From a checkpoint of a small transformer trained on Wikipedia: RMSNorm before each block, gated attention.
Each number is 500 + 50 x the weight over the matrix's rms, rounded and kept within 0 to 999. Layers, rows and columns count from 0. Numbers have three digits each.

# up: layer 2 MLP up, 192x64, rms 0.234, rows 137-167, columns 0-63
# down: layer 2 MLP down (transposed), 192x64, rms 0.189, rows 137-167, columns 0-63
# gate: layer 2 MLP gate, 192x64, rms 0.235, rows 138-168, columns 0-63
up137:600449420468492476488487536501471432542473506603550499570451398469518481498459532496472507392486452504458545506497507496577486555390556428544441470521489447520449419571447527538557510500379531
down137:515536562564534422502464542519491517489492500508491514472549529579542504527490553381431438599530515507498487508522525494422478512425363572450480449466475485615545518475533495391436568471458413
gate138:460575489432452521510490529533508428405547491554421516520686444558376394561536470407472546478459535556530541517492559468569476551497515481498492540529472478540462423507505481522450549602491517
up138:517523432498498489410440459480477501423639547448577461586543475515562512573432517519475496517421512492555587469528451468487533447555418468573535496455557570510523531498491493463442375505509554
down138:481469428517565523609614449498564486596451421448388504462526573456515578492532541540479501461539525529513509555511466525574563481485547432440450438511551523506554511500438434503567645518452507
gate139:543469443446473440477475550524535471557522483482528400354555526464560508451570534474521562516383478475469561531461486532549450515565479512404489532603442521561513523517552455619528604551382549
up139:559453437565531504474371501487470447469447465505560465421451447374527405492493526508507551510501562506509472530488533517606545510471453562485487575396442537483570533484397500530582526452508471
down139:527543491471605504565592493597509583488484519474575497476518500516475561478495564532461486622427482500352418530522453515421545494480425489502516543482540435514434434558443511432436501402505546
gate140:553355480444472542482505497452515439494450482550462462516490500438483428400453516617577639537511547425405418451521404548489463514429463550549575485444547505473521481552470472513420483543528416
up140:513444499464527477597516543554527406553499455493470539547570484488537496471414466478532452431435480551568522454591480616454425441580461491527458545460505459496490521477534510612600444495424569
down140:575436495424371580446516480521489486431512529472494424450540522479455537516603481574488570582519495422375472478503504552538486506527510492550477524489476585603507461492488577474501471539528408
gate141:492587489491447503511388508464553550548559430504466510470458520507483482525532475508455492484499604490431591571477503518522529512480421482487557533617560584555424471504456437433540484445480572
up141:493507599483516545577417525461451476513505603600560562543465532571524414489490488491445478513432516538447531414569498509467428513461482509434521538547483510504414418507563520466493517543550521
down141:478455457490576558552550493586484565429525536500433546531454512553499583525458521359459494492514529470491487499435524515480454473521493526490474483449464539559647479557487565444447440439549518
gate142:517476377534498488519488538503595516501483491523501411451544501581445498639477564457513470466438464425492573583504512528534449402540514464484493459572489539561543413451408429570536536553445585
up142:497419461488656557497425575533485493453443539475594489507447550501515570443535559507540554450518566402487477453517581521429439486520520477507550496452475459391480537471437469650539526463473437
down142:468539429531561542545500463548500502474532425450443548445545494477482579452463508462468477524444501399521511513470542321521420517575594357486566481477554469487493552476505520458449420471442618
gate143:530492532509514452513468529457523523454416492482440528404531515513540503576526473523581591520455446536526439565507496504446579496557461454431584426489424516539483414531531419556470435514488511
up143:505526566578484548490543621481523464512486483511441508580536507429485484494503441507472491497446543453513419553554441484527465493444536520566537547543497499599469526507430635461492536553514522
down143:404549514442473524517458589525559439560527483514540451430465526580506475489573548496561405453545516435494444479480587468484466545491545510520452527482554552398453485487512486469542487524498540
gate144:587447438537480501440508607541497509591503485503506447497436477513498433519433497537556458516440525435468506579508506485447446465455437535417559621545529514592609494519508493521456425526585459
up144:543542486497525479535398569591500485520453504528545507596536580467478496518462427489497522447456526484477549461468502592446455608415520590525486496506445534383452541465442484514470581488523533
down144:519510457568475484521580570480528467408525435565491489423570511552460493510580484531598529507450472513476513522459497489582547463491415533484607575566558512516482502453508499517556523499502626
gate145:497389468430446558531434565539506548519525480616510555477541466515408477427481544450473500430497515547524558476465469487586529521512502541467579481556536490483511496500472456480564536476459509
up145:482475457468506512472443437524537471425460468383504599484473538512580526476519558579484605530418513427593458507484521506431532519594447476490496507517523533502574483506469492397464435544480569
down145:425488474510514498436529393447512463511519491576390396412484448524455525393573479526416459545471447483534485512486437465482487433522488511541559500577597529548523509442548505449504525550487534
gate146:518454573501462506487491517504591517539486639589463398498515554587512524569470507476485488463481494517401521551498542449502510529463447588459516469487439525523449422452461520586522506527530502
up146:521474528519512578433464465542500467437513442474554485475589503484455475521371570520564499499432465476476576477444466514590509450544537550538529490481391482550532507562415521555470524463468437
down146:557529540518491438521465405429546533467530449452523497515396459477420436554513385495488478542497589470515472488498554421442557525495479456542535513488445462461535513523504393458496545444488523
gate147:533417588502408545477441545578529462504497529437519499450491498496509537524538555500530458499459504529530490536545514477416483675470571522398500542485522358499537456493467502484447439469469485
up147:511446488501456499547565558461437479443549427520427553517641513487505500517510523487485402553526462464543441486452544511547394488468467455466500511547554545485442502513407503582456495484514562
down147:397516555510619414547425516490526515517503506513458471493516485507512546458476488498462484580496503501442503535572576425465553498471519486534572527503496544541494448530548402422501541505523563
gate148:457454515459526494547499554558560458573521507558480457504442565431546475415413498524428564449506557481510482450530478574575456491445517504577474464571445472514429515388489425500487546513446530
up148:546533533494439482511544459563483410524546530575465485423522531558507459493411525481392516516490430494481511481411422533540400498459527431547534488523451511560496461620462532525467583501541499
down148:532523517414463503532435470489483567425552492449584480526479457524470505442527484511430482453482575495519529504504568341444453586539439494509517488467482399522530483480506615459547467498622485
gate149:488520489493539615511505587426562405478479499490483439482535529456496419517437578522473499448445482627511537528466482429489484538502446468462446540538450549535519512511443562470508503470490550
up149:551500558530482483515503536570513463430482532470569441414608553470547448448495490511493546468534507551434428484500510461487446557539500408465488503482506460507577490473568495564443417487536404
down149:436538480465465521487519424501558540425573505517450507518406440467574501464453475575505496534523549481496553535453541507465531589496516484505439483457528582449379523507450543482488558476438571
gate150:576437548456459574595532540454456452558491519528449528461497473529519481600481547550543504469415538492533490507513560502450364515569492505468434476510477517584542454543575498485461561459503464
up150:481511580480521538455486562498507422484476501419471546583537479500412443484514556534464492437488456567417396467591467432510499395483528483401439547578506471461543532477515527496449481506528527
down150:485497487439593533410444488401520444488471516457522514553508385525573467475545441489504477481468435481490454464503512460447505578580482439453578446496495431543470474507447557514457553568481515
gate151:543486428496525464481425445454519502532607495410568586418480548485456539504479553472453590510572619515593454474513452400503506449463515497482569514483497491480552490550479410522465477520432452
up151:608522361471521429528521618409548481532547528479496631470633448487599487402517574381509547528557459572488507502451551564562486529492456488483533604483439499474459501498482481525505462495574418
down151:521434406565516488479516487526483455496509463500612610493552620453489521417453528548404448577562561543507527523488473429507496433438616433346422438479480529559547469516443495535506565488496489
gate152:445462436450423496463479539493552540543503602460475562482481484519532522482526468481367516530535528488565483381552501472494442484513504568520602509495435538515482569539467418439456526497440469
up152:437437465424498492490457426662519543554491577482478479516503482476489535466442484502482596538536535543509477422531581474485513476490532541576432574555571535511576567498424480453498554459513455
down152:498489461565599524459467566478574556478518586485454512519542433578483391514438610553497517496482459497511484506636565453480494493476483443455518509485505481524467465447577498461401508414474564
gate153:521466558416563470500497579521549573603444598490546542487527424496500398503520451473494576534503421476561562419548574457429447475511471542544436525481577436506453487429473485525373482536553478
up153:460481568629467549424469569404519549507488516454516551543424475466408534554456461537470509493493543470519583428513519503494504546502449439482479496490447526481388502427569538477450512556401483
down153:508531470528445529540508524399553463451544519445456474437563596423580455508586516496547438403466514460543528478487499571560480680540419516495508536507503525541541513512505558477542518555487561
gate154:478501513501434576465381529431442483426455419475483482488410429522491488520564456505476537451451447515532547483525450575544425491440505496516453476528483430520505473504485455557495505504421398
up154:557492532517535455487474444548544556510499514501489606509508442401507521476565505549433540525428511452482396519439465540527459521471512442578538497570530437612620483548547522458423490446507494
down154:487492522505531452555446481471492543436438502477577449504467411472488497516503429538559514501493500520523550452464545482565515625500477537482561495595439458515457558470504333530524526526490533
gate155:462514541423449485570456456461522450505479611571451531483514431526427435520523477442566530480472458387555511526459420556513421511574419469542611534583612470551579570518570463535339510570515384
up155:434511582524396480480565550476556530565454473494469559428592553605506490483466564382435453500539548507455524678646665529512560567543498513543418539438481472511560403563465460427495510435537578
down155:554551536457575403432459452494505599503501532456535497544556390470505453486420560488479442446555538491515367429490438491521578609428534464436653408575436525586506520440555442515432445501506443
gate156:532487550419492428549424572553518425478433578536500535575532503511459394464495496367540522489441480474477460458456509535499428462498411542476566544615504520560505523435488478493540502495567467
up156:443475533537474563489536470430507549450470554516525500558382571398457492397507521486467574534527535464481532544545555430635630503479536567510533485491493441528510513498559500514417488488522544
down156:488504528507538580430419509480495439601518476450512545505572476539479557416580509513531490508549467466469435386572367479468505490422534436477482483484553461543484489527468524461550510491581466
gate157:502477525474487596522463511537489609489513547472462462567397530432525442495591480442546589465502501491545581558513503490518477535471484491421458464555474543484455442539489489512410498647531506
up157:514502419462444501548555548474560553488475510468489402496516489481509542495479507526490558492551468482538575472573561466528487530409576393397555465445532534379504570477500457530480555471476548
down157:602449473505510579576537491442480474476516448562511555508507575527443437539602471497470484499541527482534445564455462499547550542550483503547463483487445526573499526504518596497492392501500535
gate158:490483517431503447579422572546543521550498422485490569491401533451524503465537487425427569488467466475402499572510533558566538479524503569462577529564531529475403474459549379642483497559451468
up158:496471361512519569531563506464522437475554552427535494479467467493483551543450394526549425466477437422568474385417580464412511483586452507522549507444518401497487407481526606496449561496543570
down158:557476478425532476506430535457507460458533488473468388496406539499534532436558545548538556424581610380484444445538448513611448529446533482527550401468513496508500552542548451469547492490445474
gate159:572505601427489547550475525492541569562502556482501503556480489551497455451522596525509465462521469477501423550517445513433537474414465472442530574452458443542613515489515400447458471525477511
up159:469535519501465504551424495520533548399442571485523490454503514491634479567427543522475520461438458585507626506563398431505571541504473510520433546516505459515508534520452520545514417565511519
down159:588387445574507430520516496438482510554579503524485524448497508424500475561519526514508501390604489453459439527457451495538488563554515504520489500517533476453534490448449548499587496547578488
gate160:522444557489587533504396456551532586492509409519508455411517516447413482459499457500444579517467501576541586502500471389575509553501412503480515534445480446632521465602549422440492456486539449
up160:519537474509502512512517457487607575557459511439585566530510434503435458648454460467456477580508398515517542428552509519453416529549485524447515496485567573503577364527419509547515476479468406
down160:538407551488565496465439505539438534413454432546563473491514564527514422550498585554607493578466494535420514418525476527510580550492497582540545538532443465454498446472420475436499544654539435
gate161:556448531445503500537493466524480529508511471593390579445507453530416469463545515468554576437465521526518489494489521582515457539486599535507490478523479411414507538505494544599506528455575526
up161:498641540490543487528554514493564445508556492468485520559532622392565459485567407532483461501489493525495504471524480583529485496502510404449491450528522553511525557527498505478528535438463521
down161:552398506563494486468418455474534563479480523460501406451520443487484538543511473485489489550536493470459450493542558437493577442499419538456562466475458451571512471554487448503450548501534473
gate162:472486607471535419547497357524541500500530448411466504499544501518536449483413525475465541538566515454533488515473513493541505507459458476516525636514506581464486544522391386452602435545503422
up162:460506459578555496525567463468502550429630516496545491535499493543566488494394550484536576489469481532571482480476485541521435472413471458558537510494413591488405430487465387485555501589508540
down162:515568515550435545483493566481350474549488553503516479498573480459440480470500475506472442497391487496544527417457467499493522473456575518547524476487432468473545594425533633466518516470530434
gate163:547539546466548517485474518545511471430439541513499429524507491504486518492495506483473558528463531450445344469534430500487451531411485498498488497457543432532447540527492477578508496480494485
up163:460478538502477524477559531547544460556527529536454493538495462601505428529536564506519549462488568479421455538501496457424400490496564510472445448493425478512437553534495499550474428589456515
down163:535463477516515515504528584486470562509440500487497484489442545408448500499549513415429506526554439500476517482487548581605453537469504421489525532517460467530507463498491565490361485493456483
gate164:504434541414537450597483519551520457429519535489405541302493511466514543443461488492440442457470545513610433464530471421477513510455455559447578516516538482436495460543489374523490513515509555
up164:511501511409590464537508511571379415474458555532527543410447514492570492462473479560532478504488557574517493587505568425451456458445430599565506488544475526548469362465574476556585428567484481
down164:529442547473528559619573517476421505471513607421469570600503460417576492576462416480406451425439388464556513539540535478483531494514565527489482508567432477443528514476505492450392505541443553
gate165:513483517508440493580429525520517478521538485540501449416505559421543550547507509442529391478543436564515616420552417544606531614459523466442509448465465467557474363543469437579458489500619552
up165:519540536466419485548456509516480538475473511517396511402414513435506531605563570484506516387510519440392491465461506527594504463423554388522553491531493496490424497479529447531518497589442553
down165:515456435532518503500613557509445494424534485404511439483468541598519590525417538556478548442496532574483534526476549461583558577455573470508492470574522574590514470509465536543501490598510491
gate166:354497558502427496558486621516609476547504502464395454441527456503498559502499489502443536451625541472499498467485486422520440505514454495437505460514525430423457479482511443421516436580562533
up166:561488547475591571553492566549474515475508536567514502474509533491514491463453527481527413487428447534537490497623473478435408455560548418555454529483516402478474458463547551456367421454480528
down166:488524551532551497503523499424608477504495445466453514467582514430489530460523486430459525547475560493457435598566500420525590471490485514519573528554509559480480437555433382465520574557482466
gate167:506458545473497364506464456419563440502511398431487506529477391423401461479513543462527558528504576568420459499490442468463448525488556551521451584579456454494522454527508418567507539496528445
up167:560499458526470483486493386584527519430525499478525482463493459540492369533483417504374510554471374454463535556370548473435491407547539526502508517408516503510574441520531497584491570488506538
down167:534448627494502432603502560418552501559425424541593478510447548399539531482475555444438455453476552499498508527487405527518459499563587464518466530605440548540498496481487357496524494535383511
gate168:470454484476476624547505543506469594653525434452505516471425460445469519476549474461462544471531451577477428489492545395517500462477418501517532538555488462551467450448505488414470564559544481